From a checkpoint of a small transformer trained on Wikipedia: rotary positions.
Each number is 128 + 24 x the weight over its row's rms, rounded and kept within 0 to 255. Layers, rows and columns count from 0. The size above them is the row's rms in percent of the matrix's.

# layer 7 MLP gate, 1536x768, rms 0.063, rows 198-215, columns 640-767
size [101  98 104 103 101 103  90  93 104 109 104 102  93  98 103 103 102  96]
[[172 119 117 189  81 163 156 118 135 152 135 117 105 116 181  87 131  97 140 162 118 110 115 150 131 133  88 153 155 177 117 124 100 118 151 140  92 149 128 102 165  61 138 152 141 145 116 148 149 125 120 167 140  72 108 129  95 173 124 124 119 137 171 148  95 116 147 136 115 136 117 140 162 116 124 161 155 158 120 136 139 114 141 148 112 139 126 130 138 100 126 134 148 190 141 122 131 120  73 129 113 127 119  94 120 131  84 112  86 142 126 111 134 129 121 115 115 123 129 140 122 117 151  97 127 139  75 133]
 [153 126 139 165 158 130 152 111 135 149 116 110 103 103 153 111 150 138 117 185  71 154 139 119 154 126 131 139 156  98 141 146  98 136 132 117 138 165  87 132 115 108 142 140 107 115 125 163 131 130 115 124 112 114 167 138 148 145  98 154 192  95 142 151 120 121  89 142 126 123 157 110 129 151 105 101 142 126  99 109  97 132 143 115 118  94 158 102 134 152 169 101 115 125 151 112 123 127 159 127 119 154 157 152 168 134 101 160 103 143 128 139  56 144 126 132 121 138 167 131 158 123 126 138 144 126 186 129]
 [136 114 145 140 123 134 162 144 128 171 132  94 135 131 133 111 114 114 123 137 117 148 144 143 138 134 151 137 123 134 116 121 152 104 131 126 144 154 183 107 101 123  98 148  94 158 150 131 119  79 101 117 106 128 113 134 115 148  95  81 110 170 137 139 136 158 131 105 107 115  85 136 152 116 117 134  87 144  86  95 118 134 146 152 124 101 143 138 128 158 119 151 139 114  89 123 133 149 134 107 150 122 145 188 106 113  84 174 148 137 101 102 143 136 116 134 119 135  36 134 133  77  98 108 100 140 156 119]
 [116 124 130 131  93 127 148  91 158  88 144 132 129 129 119 113 111 131  73 130 169  91 112 124 155 109 142 162 130  93 153 142 144 117 102 111 101 104 113 117 112 156 122 165  94 142 155  99 143 151 108  60 109  91 124 116 151 178 154 145 140 151 117 135 111 140 135 141 125 123  97 137 120 123 117 182 146 107 127 128 160 130 133 114 134 152 103 111 141 130 134 132 160 111 157 123  61 111 115  65 109 119 145 113  74 111 126 118  94  91 137 106 148 104 101 123 103 156  92 117 186  99 119 148 125 130 129 131]
 [117 102 116 108 187  98  92 143 106 135 145 172 126 130 143 122 113 118 169 122 141 117 141 145 139 119 120 135 124 153  83 126 121 121 163 134 123 113 129 165  85 147 147 177 156 183 157  49  97 135 183 139 152 118 126 133 132  90 142 103 147 154 139 116 101 105 119 159 120 138 124 125 129 134 128 138  81 107 133 161 108 115 153 192 134 114 138 142 126 127 162  97 144 141 125  98  82 132 111 122 132 105 125 113  86 129 131 156 113  86 161 137 130 134 137 127  62  87 103 108 173 132  86  99 112 174 136 109]
 [154  94 134 130 163 144 124 143 151 110 116  99 169 167  84 147 153  80 159  93 148 150  76 101 124 156 107 114 148 113 119 125  93 148 128 124 128 111 179 113 157 108 187 118 145 129 126 131 121 121 143 148 118  91 156 165  83 142 151 147 167 132 163 130 141 159 110 161 146 123 107 123 126 131 159 131 111 103 113 104 122 135  98 115 127 117  99 166 172 139 159 121 141 145 172 145 148 127 146 124 133 113 168 103 101 112 125 124  97  92 122  93 150 140 134 146 141 114 124 114 155 130 129  94 142 150 134  98]
 [146 121 109 135 127 141 125 149 158 135 182 103 105  94 138 157 131 164 124 102 124 115 131  84  95 145  69 124 128 148 149 163  95 122  88 151 120 130 112 114  87 128 111 153 187 135 100 126 108 126 110 106 123  91  73 148 139 117 147 105  97 179 138 116 135 113  73 105 132 132  94 133 155 136 129 113 141 163 114 136 149 136 103  89 124 129 115 132 149 131 147 128 152 145 153 162 150  85 150 132 132 169 122 149 138 101 160 101 138 108 147 150 152 135 119 153 148 118 134  96 119 132 130 115  70 138 150 114]
 [141 130 105  95 124 117  88 123 121 123 133 105 131 114 132 163 135 125 134 150 111 119 162 136 174 133 125 132 153 136 115  92 118 174 108 150 123 116 140 179 137 107 117 119 140 122 162 121 128 148 126 125 150 114 119 170 136 162  90 162  96 142  92 129  96 105 102  79 158  88 114 151 125 151  93 168 147  97 107 168 155 131 157  98 123 182 116 125 152 121 129 102 120 128 141 141 117 150  88 165 130  86 149 152 153 143 175 120 164 125 191 125 162 156  97 161 136 124 104 138 137  97 103 141 128 131 144  92]
 [116 108 127 147 107 118 118 148 120 176 110 138 152 140 129 143 137 148 154  94 104 138 133 142  92 117  74 146 145 122 169 107 134 129 142 140 137  98  90 113 166 146 119 125 141 145 123  72 122 134 128  96 104 138 121 124 131 115 110 104 113 150 142 137  99 125 137 153 152 127 127 124 174 145 135 151 116 144 125 124 140 127 142 129 133 108 105 113  99 171 120  80 125 135  99 106 132  83 103 111  93 136 147 125 101 137 126 121 154 139 121 146  99 151 139 136 111 125 118 126 163 111 117 112 144 116 157  82]
 [145 107 108 172 108 139 143 113 118 134 149 131 139 146 152 123 106  84 160 145 164 143 158  95 117 109 128 117  85 125 135 126 125 123  95 164 143 170 167 115 119 151  80  89  78 146 150  98 154 132 113 119  79 120 124 121 150 158 152 106  98 129 156 127 126 108 146 101 168 128 120 120 122 164 146 169  74  52  99 110 150 124 104 151 163 124 125 170 134 103 116 168 150 147 146 142 140 149 156  72 123 101 120 140 140 121 164 124 107 158 126  89 152 139 142 172 166 149 171 121 179  99  99 107 121 125 147 103]
 [ 86 138 149 139 121 107 111 140 134 102 139  94 163 101 189 134 144  89 102 171 123 115  86 107 167  93 121 108 143  99 106  76 156 171 135 124 156 108 102 118 159 116 149 136 161 129 118 144 122 102 119 113 116 154 156 126 108 139 134 132 151  94 134 141 116 120 138 131  93 160 115 159 162 163 132 146 115 152 120 121  86 132 102 108  98  85 155 102 192 170 117 124 145 159  75 108  96 109  85 105 103 163 160 123 121 142 154 153 120  92  97 148 124  93 155 145 136 119 166 102 138 157  85  97 131 126 105 157]
 [193 138 132 110 130  97  97 146  94 148 134 123 152 124 157 110 126 150 105 183 100 127 115 112 134 118 134 138 106 138 117 152  84  50 141 131 131 137 129 212 131 110 110 127  90 129 131 120 137  93 117 155  59 161 158 138 143 115 161 134 119 139  99 152 118 123 140 125 145 128 130 130 124 113 110 159 110  95  90 130 155 192  79 160 151 118 139 137 127 139 161  94 140 119 109 141 106 145  87  97 104 134 140 104 109 146  94 176 161  97 156 158 132 126 140 119 158 116 149 118 120 143  90 140 135 149 142 135]
 [123 117 146 154 130  79 116  97 128 171  90 129 143 128 157 106 141 109 142 116 147 114 125 105 138 150 140  91 124 104 128 171 118 134  86 145 144 138 143 140 141 122 142 118 123 178 100 136 122 131  76 138 106 114 138 157 116 133 143  85 123 121 154 119 158 129  95 147 105 172 120 113 161 104 176 130 115 129 183 112  89 112 105  75 133 143 136 144 148 118 128 119 160 148 178 163 113 128 164 104 150  90 118 164 134 133 120 165  91  96 136 124 155 142 149 136 172 166 172 115 139 105 124 125  95 160 138  89]
 [ 81 121 152 128  77 182 174  87 105 114 108  88 160 112 117  73 133 147 128 119 137 121 107 135 141 106 119  96 143 153  86 130 146 128 138  98 112 112 139 114 153 128 130 138  89 133 188 134 148 119 135 149 127 132 124 117 118 122 146 120  95  90 143 124  87 119 139 135  86 128 150 153 128  94 143 112 174 155 127 129 102  98 157 146 145 143 172 153  77 103 132 129 114  84 143 115 117 129 123 162 138 124 100 131 129 179  99 136 137 147 134 167  87  99 128 166 117  86 126 140  68 144 125 147 103 112  80 141]
 [106 121 164 132 143 178 138 117 150 123  97 157 165 143 121  98 111 126 128 108 107 142  81 110  90 153 158 155 135 134  98 124 113 102 100 134 125 141 109 112 129 157 143 138 160 100 102 141 141 110 134 113  93 185 180 130 136 114 126 134 133 119 162 100 110 109 144 183 134 141 128 117 143 130 151 145 146 101 150 158 110 132 154  79 175 152  47 146 136 125 142 151  75  97 112 161 126 156 152  92 174 179 169 112 157  89 121 133 160 137  96 144 125 167 140 106 100 140  79 120 123 114 122 148 139  95  96 116]
 [135  88 142 100 119 127 117 122 131 161  96 152 110 122 131 144 167 125 142 173  89 144 126 156 112 153 110 190  54 151 129 170  96  70 120 138  95 149 119  80  96 115 108 121  90 159 136  62  79 133 147 153 131 122 108 145 125  76 142 122 155 115  89 161 110 136  99 134 159 180 118 107 164 140 126 146 131 135 113 159  97 141 134 127 163 131 123 131 102 160  91 135 130  70 104 113 102 126 150 129 114 137  91 115  87 158 114 155 151 162 143 106 132 113 151  94 155 103  99 140 136 130  83 133 129 113 148 133]
 [121 149 163 114 134 112 105  87 152 121 105  97  93  77 114 160 157 175 168 165 131 140 129 153 125  98 162 135 132 121 103 127 133 123 128 106 158 136 130 108  82 135 129 146 155 130 133 137 129 101 120 145 139 100 115 109 144 108 143 134 170 126 142  96  82 148 153 137 106 116 146 123 131 122 104 103 136 123 181 113 140 130 145 113 136 131 103 100  77 125 130 154 112 135 107 105 100 136 159 128  93  84 131 112 144 127  96 100 168 158 153 175 129 122 116 172 121 115  81 108 100 115 132 126 162 145  96 121]
 [166  90 135 152  95 159 185 141 137 177 146 125 126 140 122 156 117  85 110 143 108 124 144 124 139 166 110 150 100 143  95 132 107 145 110 153 126  92 170 152 125 109 143 156 124 145 118 153 139 103 116 134 135 124 110 116 142 128  81 122 120 141 146 155 123 175  85 132 147 143 106 193  94 114 134  88 112 125 104 110 111  80 166 144 161 153 120  99 155 118 104 125 152 122 112 141 124 129 144 150 151 130  97 106 114 119 134 118 135 138 144 135  92 138 102 134 110 115  94 150 168 138 128 118 110 162  91 146]]
# layer 7 MLP up, 1536x768, rms 0.067, rows 198-215, columns 640-767
size [101  98  99 102 101 101  93  94 106 107 103 104  99  99 104 100 101  95]
[[128 103 133 128 107 136 122 131  92 117 165 151 129 121 182 141 151 118 125 157 109 131 121 125  83 136 152  96 147 118 148 154 143 167 149 115 110 121 142 181 111 141 137 109  95  95 191 162 102 170 138 123 150 152 187 175 121 116 116 131 183 120 144 131 152 112 150  70 106 157 125 155 161  89 141 147  92 154 141  92 120 168 124 128 144 167 134 163 122 108  92 140 100 120 116 113 176 123 153 143 113  94 185 153 131  93 117 154 125 153 147 132 150 109 138 140 161 100 110 130 147 115 127 139  92 190 128 174]
 [121 133  88 122 131 192  86 155 119 104 149 141  92 135 129 100 134 110 148 117 100  61 103 120 136 152 113 130 144 140 125 113 139  81 154 112 154 144 100  84  96 143 141  99 112 153 106  95 150 170 127 127 120 174 121  93 171 115 133 109 167 120 137 133 160 107 201 119 166 155 109 150  96  95 116 132 134 138 139 174 107  95 137 136 104 112 149 100 115 145 103 120 146 143 145 128 134  84 131 128 141 121 163 117 165 134 133 131 144 157  90 157 141 175 112 118  88 172 127 100 144 108 144 141 125 129  94 138]
 [127 144 101  80 153 103 117 156 112 161 131 129  89  84 149  81 141 127 124 116 154 174 114 120 138  81 134 104 122 147 138 117 125 119 158 112 180 111 156 142 124 113 157 103 133 114 143  94 122 136 119  96 124  93 176 137 121 123  82  66 105  78 192  49 136 105 158 143 155 149  94 153 129 126 154 105 136 122  98  92 137 111 138 159 105  71 125  86 176 173 131 173  98 164 119 131 151 115 107 139 154  82 148 157 141 121 139 136 108 163 121 147 151 136 170 108 160 140 124 110 132 156 132 157 102  89 120 115]
 [119 133 168 126 134 102 170 125 130 135  88  98 151 117 166 135 129 148  88 163  75 143 121  91 121 122 135 166 135 133 108 144 112 141 145 122 130 152 128 147 175 116  88 158 127 125 156 174 182 180  87 134 117 128 145 122 148 136 141 147 141 128 147  99 110 128 147 138 115  79 158 143  67 157 126 122  66 149 138 106 101 166 142 151  90 116 130 145 102 124 141 153  99 169 105 136 143 135 131 151 127 114 111 124  89 153 127 103 148 128 116 112 125 139 177 134 168 170 139 130 140 123 153 127 108 135  91 130]
 [133 120 109  89 141 118  86 141 147 129 148 179 117 129 150 104 125 124 120 113 111 105  91 148  87 116  83  61 126 147 135 156 100 139 120 189 113 103 156 115  96 178 145 105 127 128 122 101 137 117 158  97 122 129 136  86 131 148 128 120 138 178 104 124 158 125 113 119 117 158 115 133 114 137 136 139 117 187 104 121 124 134 113 107 123  96  99 126 113 128 151 143 125 106  65 135 122  76 145 154 135 133 110 151 130 183 139 125  85 161  73 128 145 101 154 131 122 127 113 139 124 142 118 119 104 143 119 134]
 [141 106 139 137 157 131  69 120 165 116 125  91 140 159 101 127  88 109 142 107  76 115 107 120 144 184  96 128 129 149 115 115 122 195 161 110  92 113 166 108 148 145 167 159 135 160 132 108 124 148 132 168  95 127 121 110  90 154 131 163 137 126 131 103  85 142 131 170 170 120 127 104 114 137 125 108  94 134 127 125  56 110 145 117 109 148 106 135 148 162 137 111 125 112 156 124 110 113 154 162 109 105 147 121 133 136 110  98 111 104  77 134 148 129 135 139 166 117 137 143 167 139 117 124 116 113 160 141]
 [151 115 139 177 173 121 102 132 109 126 113 132 126 159 152 126 109 119 129 127 120 124 132 141 127 165  87  94 163 118 101 132 134 130 133  75 144 148 130 128  94 143 151 145 102 109  93 155 118 106 128 151 119 123 118 124 121  90 117 117  76 142 134 141  66 107  70  88 113 141 128 163 145 131 125 103 135 105 140 138 128 192 109 139 188 122 128 131 169 110 139  92 152 135 110  94 145 122 153 127 150 139 118 142 138 134 151 124 127 147 149 133 147 129 123 128 150 106 141 108 117 158 121 135 133 138 178 128]
 [131 108 165 161  93 108 148 137 110  92 130 142 135  91 159 123 149 141 119 104 170 129  85 138  99  98 143 172  95 150 148 128 102 150 121 117 106 117 131 125  98  91  98 161 124 142 136  89 134 131 164 126 101 149 120 120 139 111 125 162 106 141 175 120 114 150 117 146 103 137 129 142 101 107 131 122 144 100 124 143 136 130 151 138 130 161 145 135 120 133 135  81 118 163 111 139 160 104 102 157 148 121 179 128 124 132 153 103 146  98 111 177 125  93 159 124 101 134 145 149 122 115 108 166 139 120 161 135]
 [138 107 108  96 116 114 120 143 134 139 133 113 125 152 123 123 136  83 157 152 128 140  85 132  88 108 134 139 152 144 155 106  98 119 152  93 142  99 132 108 140  91 108 117 111 126 134  86 138 116 126 162 117 102 135 145 145 117 101 125 107 132 103 150 124 128 104 113 135 130 175  89 157 106 134 191 163 134 119 137 114 139 130  80  74 121  96 118  98 138 142 142 126 147 113 112 122 126 125 134 115 152 171 155 141 120 118  97 123 129 119 104 143 125 140 145  86 160 174 113 127 143 123 115 119 116 140 138]
 [111  65 145 121 117 149 140 121 134 149 120 144 127 139 127 147 127 169 133 110 129 152 113 142 134 125  98 160 121 146 132 115  90 117 129 125 129 135 127 149 117  99 125 168 136 141 108 117 143 112 132 140 119  69 107 156 138 117 110 103 148 140 134 170 145  84  92 138 150 121 133 174 159 133 111 119 122 142  61 147 106 148 131 136 117 164  86 139 128 109  99 101 121 133 130 156 119 128  92 127 157  68 160 138 132 149 162 138 122 126 120 185 109 118 148 159 129  91 114 125 127 155  97 132 115 115 117 158]
 [147 106  76 100 128 109 128  95 154 172 119 151 159 131  96 137 138 122  91 129 145 127 117 127 141 111 175  92 149 104 123 122 167 135 129 129 129 157 120 110 123 134 124 141 113 178 135 159 148 124 149 135 133 115 142 143  88  99 147 149 124  99 163 194 119 118 137 174  82 187 142 131 163 106 139 102 101 153  85 115 150 145 169 114  93 134 145 140 129 166 110 136 133 153 129 139  91 140 144 178 116 120 153 122 142 145 128 136 115 145 125  88 108 141 123 149 102 128 128 126 131 133 115 157 144 118 122 126]
 [143 122 181 143 120 121 157 167  84 116 170 187 121 119 108 145 154  85  87 176 112 118 148 128 111 122 110 126 102 111 148 147 172  85 189 144 161  97  99 135 150 187  86 123 130  97 126  96 199 115 117 135 125 135 134 125 145 133 127 125 138 131 125 116 128 119 107 103 160  78 130 144 162  78 174  77 160 130 104 132 135 133 135 160 138 121 126 104 136 161 164  95 190 116 176 126 123 122 181 129 101 145  81 173 142 108 125 119 122 136 150 129 102 120 103 108 101 161 160 107 117 135 152 154 114 122 144 143]
 [161 137  75 135 139 135 137  92 153 168 152 191 133 149 140 148 130 174  90 118 133 142 183 143 110 131 143 172 114 116 128 148 126 155 137 123  89 167 124 117 126 105 125 103 125 131 110 120 124 122 142  62 132 128 122 168 150 127 139 123  95 161 108 141 124 177 115 162 113 144 189 157 149 147 136 109 133 117  85 122  95 115 147 138 150 154 125 122 116 111 112  95 122 150  90 121 108 109 136 112 126 141 124 143 132 126 159  84 106 133 100 127 155 112 158 112 116 162  98 121 130 132  82 138 137 115  86 138]
 [113 137 131 171 158 108  79 127 123 136 126 145 148 105 120 112 107 155 137 122 164 107 126 128 124 124 110 117 127 101 113 126 127 102  87 135 118  62 152 171 170 138 143 167 106 123 132 105 147 122 160 111 169  78 128 136 102 125 149 120 115 118 117 128 137  89 136 144 113 143 140  88 156 129 124  99 123 123 161 123 128 110 149 127 133 131 123 110 125 120 158 138  57 118 122 148 120 134  78 162 145 117 130 156 145 119 157 110 126 120 126  98 154 108 135 116 134 124  97 132 174 162  84  87 138 134 127 128]
 [ 88 106  82 112 127 122  94 120 120 136 100 100  86 154 113 130 160 160 131 106 154  95 126 168 145 147 116  99 135 160 144 132 119 153 153 146 158 190 116  93  85  98 151 134 128 130 112 100 127 105 126 148 173 119  73 159 111  86  71 129 146 163 114 111 136 117 122 122 139 148  91 110  99 115 132 115 113 153 153 121  92 135 116 134 137  83 116 144 135 111 169 159 144 183 158 115 118 123 166 118 115 192 122 109 116 102 142 116 168 187  79 136  97  60 144 116  99 117 106 156 112 155 123 166 114 103 170 164]
 [ 82  84 117 136 140 114  89 154 110 147 120  83 126 119 110 160 127 140 100 153  81  84 137 123 101 137 179 123  78 138 108 118 125 139 141 153 111 148 117 117 119 135 101 111 172 119 168  93 142 111 106  98 126 124 159 123  86 146 127  85 128 175 107  86 106 133 117  97 138  77 159 188 149 108 163 159 111 115  73 140 134 152 149 178 100 133  91 164 161 120  86 119 104 104 109 140  90 144 110 116 135 151  93 142 126 143 116 137  92 183 129 134 155 131 167 101 118 118 146  81 113 168 119 105 137  96 119 118]
 [137 106 117 140  94 148  89 117 132 147 104 157 183 111 141 124  99 155 119 135 140 126 192 100 123  95 124 115 110 146 112 147 169  91 157  92 118 157 112 154 129 129 116 134 114 132 125  97 138 148 149 115 127 160 120 143 161 127 104  88  55 139 121 150 115 137 106 126 189 111 139 184 118 153  86 145 121 140 130 148 128 158 145 133 150 107 139 149 118 188 155 113 142 176 111 124 112 112 146 154 130 133 114 128 150 151 135 132 168  74 129 162 164 123 114 121 112 185 117  99 135 160 129 164 132  93 114 164]
 [116 129 135 126 110 139  82  93 104 113 123 163 139 137 126 132 140 106 120 123 150 102 134 107 106  67  98 115 133 113 121 136 121 196 131 145 117 143  98 142 134 139  95  85 136 110 115  88 148 122 135 162 117  83 178 129 102 119  89 142 156 158 133 147 139 134  89  97 174 143 140 130  97 138 155 130  92 168 126 157 128 138 127  89 157 134 143 126 141  78 122 123 103  84  76 152 155 134  89 128 105 122  86 145 129 122  99 111  86 127  68 109 114  95 112  85 120 128 104 145 105 170 149 123 122 117 172 143]]
# layer 7 MLP down (transposed), 1536x768, rms 0.0664, rows 198-215, columns 640-767
size [102  98 101 101  99 106  93  96 107 107 103 100  95  99 102 101 103  97]
[[109 125 120  96 146 163 127 120 129 108 110 121 132 191 118  93 136  98  70 181 140 134 121 134 138 129 161 131 157 153 115 118 130 110 167  85 139 113 120 111 129  87 134 147 101 144 108  89 133 164 147 149 103 109 141  89 142 142 149 158 149 168  95 123 147 128 128 113 112 191  97 107 160 125  97 122 136 171 127 152 110 152 158 147 132 144  99 117 168 114 121 146 143 133 145 143 112 108 108  99 120 135 137  93 126 118  83 116 119 106 131 124 183 160 125 119 139 133  94 160 119 120 165 118 137 120 173 114]
 [ 96 121 108 161 123 123  88 150 103 135 110 106 153  89 144 124 197 121 132 122 178 167 127 131 128 133 131  85 120 147 115  93 121 118 140 128  84 141 106 130 112  95 114 157 101 162 125 130 108 122 150 127 133 133 106 105 154 154 126  92 129 123  98 144 130 152 132  88 133 153 139 120 139 111 182 135 129 132 131 140 160 143 151 122  83 114 159 124 131 143 150 155 139 132 107  82 114 140 134 163 178 119 101 148 120 132 115  94 116 134 121 176 149 151 144 111 109 121  92 157 150 116  86 156 119 110  96 141]
 [121 101 114  87 111 143 100 118 131 160  81 162 134 120 146  91 138 111 115 130 112 141 117 108 145 173 129  88 104 100 130 157  98 131 128 133 152 140 155 104 139 118 120 117 140 179  89 107  93  92 135 121 108 164 193 123 143 131 119  97  71 152 157 120  99 127 135 125 118 116  87 117 127 105 132 152  62 131 112  78 101 154 100 121 145 153  73 170 148 160 116  95 147 115 126 132 121 162 134 131  99 121 122 120  98 111 124 145 102 139 126 120 127 155 147 131 108 110 129 147 103 118 116 150  97  90 112 127]
 [ 78 144 150  82 129 152 163 129  98 107 119 109 156 161 112 151 126  63 132 129  99 149 132 112 137 132  87 100 118 116 123 129 101 134 145 166 166  91 136 130  96 134 112 149 131 144 147 125 154 125 127 174  92 126  99 122  85  81 124 125 128  81 109 148 164 132 114 113  93 167 146 116  97 127 132 103 104 154 166 126 110 132 110 134 106 148 159 153 106 109 136 121 114 147 163 110  82 126  91 107 145 129 146 118 101 123 124 100 135 115  89 151 115 121 148 115 172 122 134 101 163 154 106 111  87 134  92 129]
 [113 146 124  65  99 108  91 109 149 143 127 115 133 134 147  78 102 162 140 100 142 132 142  68 102 104 138 105 125 143 135 144 139 127 177 114 132 110 117 120 127 168 136 142 129 155  85 184 156 126 129 102 105 125 136 113 121 125 103 136 168 155 181 149 119 175 159 135 147 109 121 123 114 127 131 147 143 129 123 137 146 105 100 161  98 132 149 110 115 140 125 127 128 107 148 125 161 137 137 160 122 129  94  93 110 112 134 112 145 142  98 113  90 125 142 138 112 115 174 118 107 124 141 138 150 130 146 145]
 [133 100 130 137 125 113 138 142 111 100 121 122 141 125 139 106 149 145 207 108 131 155 145 137 119 174 107 133 101 117  86 160 127 144  91 162 166 151 162 156 143  77 153 136  96  71 133 124  89 119 121 134 142 113 167 123  89 135 143 125 104 154 156 135 116  79 131 129 164 150 112 131 154 137 172 109 152 114 118 157 115 137 149 127 126 172 121 120 131 152 107 113 102 108 131 167 125 121 192 167 129 160 115  97 128 118  98 132  94 160 117 109 148 147 127 127 106 110 110 121 137 133 124 142 163 125 147 122]
 [116 115 164  80 135 149 149 135 109 130 118 129  92 109 109 108  96 120 142  79 114 123 145 129 118 151 129 131 115  92 137 137 130 140 149 142 140 145 136 156 119 113  96 120 163 116 153 142  87  83 151 125 129 114 105 113 136 132 118 140 117 142 118 141 122 108 103 106 135 121 128 119 140 156 112 148 135  97 118 167 121  90 110 156 137 134 146  90  92 136 152 146  98 130 136 110 147 191 161 106 135 140 117 113 145 145 195 143 129 140 118 121 138 165 126 122 146 106 113 134 134 122 131 153 157 169 153  62]
 [137 214 118 103 108 134 160 138 110 196 133  82 176 104 129 139 110 163 136 118 123 128 144 157 122 111 140 104 151 118 102 154 129 112 112 157 129 135 139 129 161 103 181  84 127 146 106 130 132 108 143 155 128 106 130 137 119 126 129 137 133 112 106 106 130 172 161 176 132 105 132 160  92 173 152 126  75 114 106 104  84 100 152 137 105 122 124  91 108 165 125 119 142 135 166 113 136 177 141 136  99 132 126 121 116 144 152 124  97 148 158 107  74 127 149 109 153 125 150 114  81 117 150 127 111 107 195 142]
 [143  92 116 105 140 143 103 154  93 152 123 105  96 136  99 133 130 190 128 121 111 152 124  91 120 140 145 145 123 129 168 105 155  86 135 148 181 126 131 109 190  76 176 155 153 123 135  85 165 184 126 165 133  88 127 147 165 108 121 116 109 143 107 114  92 144 125 135 123 110 117 148 131 171 143 139 149 161 106  82  95 158 182 182 109 115 138 167 109 111 154 131 113 104  89 102 135 109 178 143 108 152 117  99 114 104 155 130 121 147 149 106 128 117 141 155 124 132 153 147  89 126 108 167 126 121 153  92]
 [122 136 136 128 166 131 102 128 183 139 106 129 124  99 128 126 109 140 128 107  99 158 106 161 131 186 126 158 114 141 134 115 147 137  95 121 172 114 106 136 135 112 151 136 145 109 130 127 110  94 158 117 150 144 107 138 159  89 119 125 124 139 125 156 142 128 110 143 160 134 117 135 104 104  86 110  88 139 111 127 109 124 138 148 126 151 143  93 161 109 125  80 105 106  77 160 129 131 138 127  96 163 106 127 119 136 124 162 101  95 102 156 105 148 124 135 120 136 144 111 117 128 140 122 151 147 124 127]
 [125 104 161 137 139 116 159 137 103 148 146 124 120 114 131 118 156 121 107  39 127 106 135 143  97 114 129 136 115 134 158 145 164 130 129 106 113 180 156 142  92 131 137 109 149 114 106 121 124 124  93 128 111 123 149  85 102  84 125 117 106 152 106 122 123 103  73 140 126 117 152 113 143 112 161 133 147  99  76 134 126 125 177 107 152  92 129 171 134 117  93  96 155 136 155 146 154 146 159 122 151 121 141 147 175 108 132 109 113 104 123 147 124 126 170  86  96 103 108 183 122 140 110 102 162 156  78 121]
 [159 164 103 141 100 116 147 108  94 126 157 138 181 162 151 148 108 161 143 161 171 149 129 116 169 122 118 142 145 146 134 135 135  96 134  89  88 104  99 137  74 153  81  90 130 128 152 113 135 125 126 104 130 109 138 156 169 106 141 131 164 105 127  90 169 143 155 105 130 145 157 116 127 126 136 101 138 172 125 109 105 137 149 139 127 161 140 137 179 156 141 111 163 110 122 136 104 108 165 108 150 126 121 136  72 155 156 129 163 128 155 109 123 157  87 138  76 145 119 144 126 161 131 193  91 112 153 116]
 [105  90 158 181 116 136 103 140 124 123 115  79 179  95 130 117  99 113 120 144 130 131 111 113 158 121 174 154 188 166 144 120 114 130 127 130 124 126 112 166 117 135 112 136  85 108 121 104 158 134 106 170 125  92 148  76 162 164  98 121  94  87 102 127 117 124 169 148 125 129 126 137 149 169 151 120 130 114  99 132 128 116 139 129 127 104 130 158 131 114 114 107 158 102 104 109 126 134  90 112 116 150 137 119 123 160 102 117 148 152 120 150 149 141 143  80 123  77  87 157 101 151 122 136 132 112 124 128]
 [146 116 133 127 159 113 120 135 110 135 145 113 146 129 133 106 148 145 153 115 163 116 132 111  98 119 129 120 154 165  95 106 122 140 107 143 108 141 152 106 161 156 142 141 107 131  91 136 122 102  82 131 119 155 119 124 128 120  91 164 169 111  91 131 131 125 113 124 118 119  82  93 164 185 130 182 139 106 152 144 127 153 110 124 161 104 154 148 135 109 115 110 126 109  99 116 123 123 137 153 161 120 153 135 117 114 158 110 149 152 105 122 131 100  84 134 106 186 126 114 124 113 132  91  78 111 138 161]
 [119 108 105 138  95 161 141 138 131 102 151 173 104 113 139 143 146 151  88 141 104 115 134 101 127 118 138 122 134 147 133 154  96 119 106 171 119 119  63 115 131 136 152  89 121 129 168  97 139 158 135  90  91  73 123 128 149  97 110 153 124 134 157 141 154 145 132 139 112 149 138 127 125  98 116 123 125 150 106 108 130 140  82 119 109  90 131  90 108 114 131 123 133 122 152 162 105 144 125 113 147 133 118 132 155 138 145 145 131 136 123 106 122 110 120 169  79 104 164 147 126  73 101 115 129 162 112 144]
 [105 118 143 144 129  79  69 156 124 133  78 159 107  83 112 144 153  89 135  97 149 100 137 134 141 110 142 175 125 109 133 159 131 106 138 140 133 120 123  91 156 104 144 149 133 151 119 121 133  83 144 132 113  88 139 163 146 119  95  64 136  95 164 113 142 127 108  87 110 165 163 127 130  94 119 174 120 101  90 123 154 132  95 151 122 143 126 115 135 127 154 142 113 150 121 149 177 131 139 158  97 114 137 195 140 147 120 137 154 147 109 142 122 121 129 125  61 117 123 150 108 143 149 152 131 147 153 142]
 [147 141  88 151 133 118  94 148 134 141 150 165 103 148 104 121 111  82 157 162 157 129 103 117  73 156 125 138 133 152 186 136  95 114 122 129 181 152 148  95 162  88 126 127 115 155  87 136 127 139 142 126 122 173 131 143 131 123 119 166 159 121 109 148 126 170 150 111 139 149 145 118 138 147 128  98  96 136 132 158 107 108 137 154 110 145  95 155 130 157 151 166 118 134 154 146 141 141 102 153 140 166  94 124 140 156 144 100 143  73 147 106 159 123 141 141 101  92 131 129 116 137 128 184 102 167 141 141]
 [104 136  69 110 123 144  59 151 142 123 108 115 117 161  75  94 132  99 100 166 118 124 106 111 124  76  99  96  79 126 193 111 144 141 161 115  94 147 123 185 136  83 117 117 145 118 135 117 119 116 115 116 119 115 113 170 149 136 147 121 128 126 109 119 131 162 113 145 139 123 143 117  85 159 120  92 141 114 133 136 125 136 110 138 109 153 170 161  95 121  84 117 115 159 141 170 127 130 136 184 119 107 134 130 120 138 135 166 142 121 132 153 115 172 143 206 113 130 138 133 164 169 147 119 105 171  95 118]]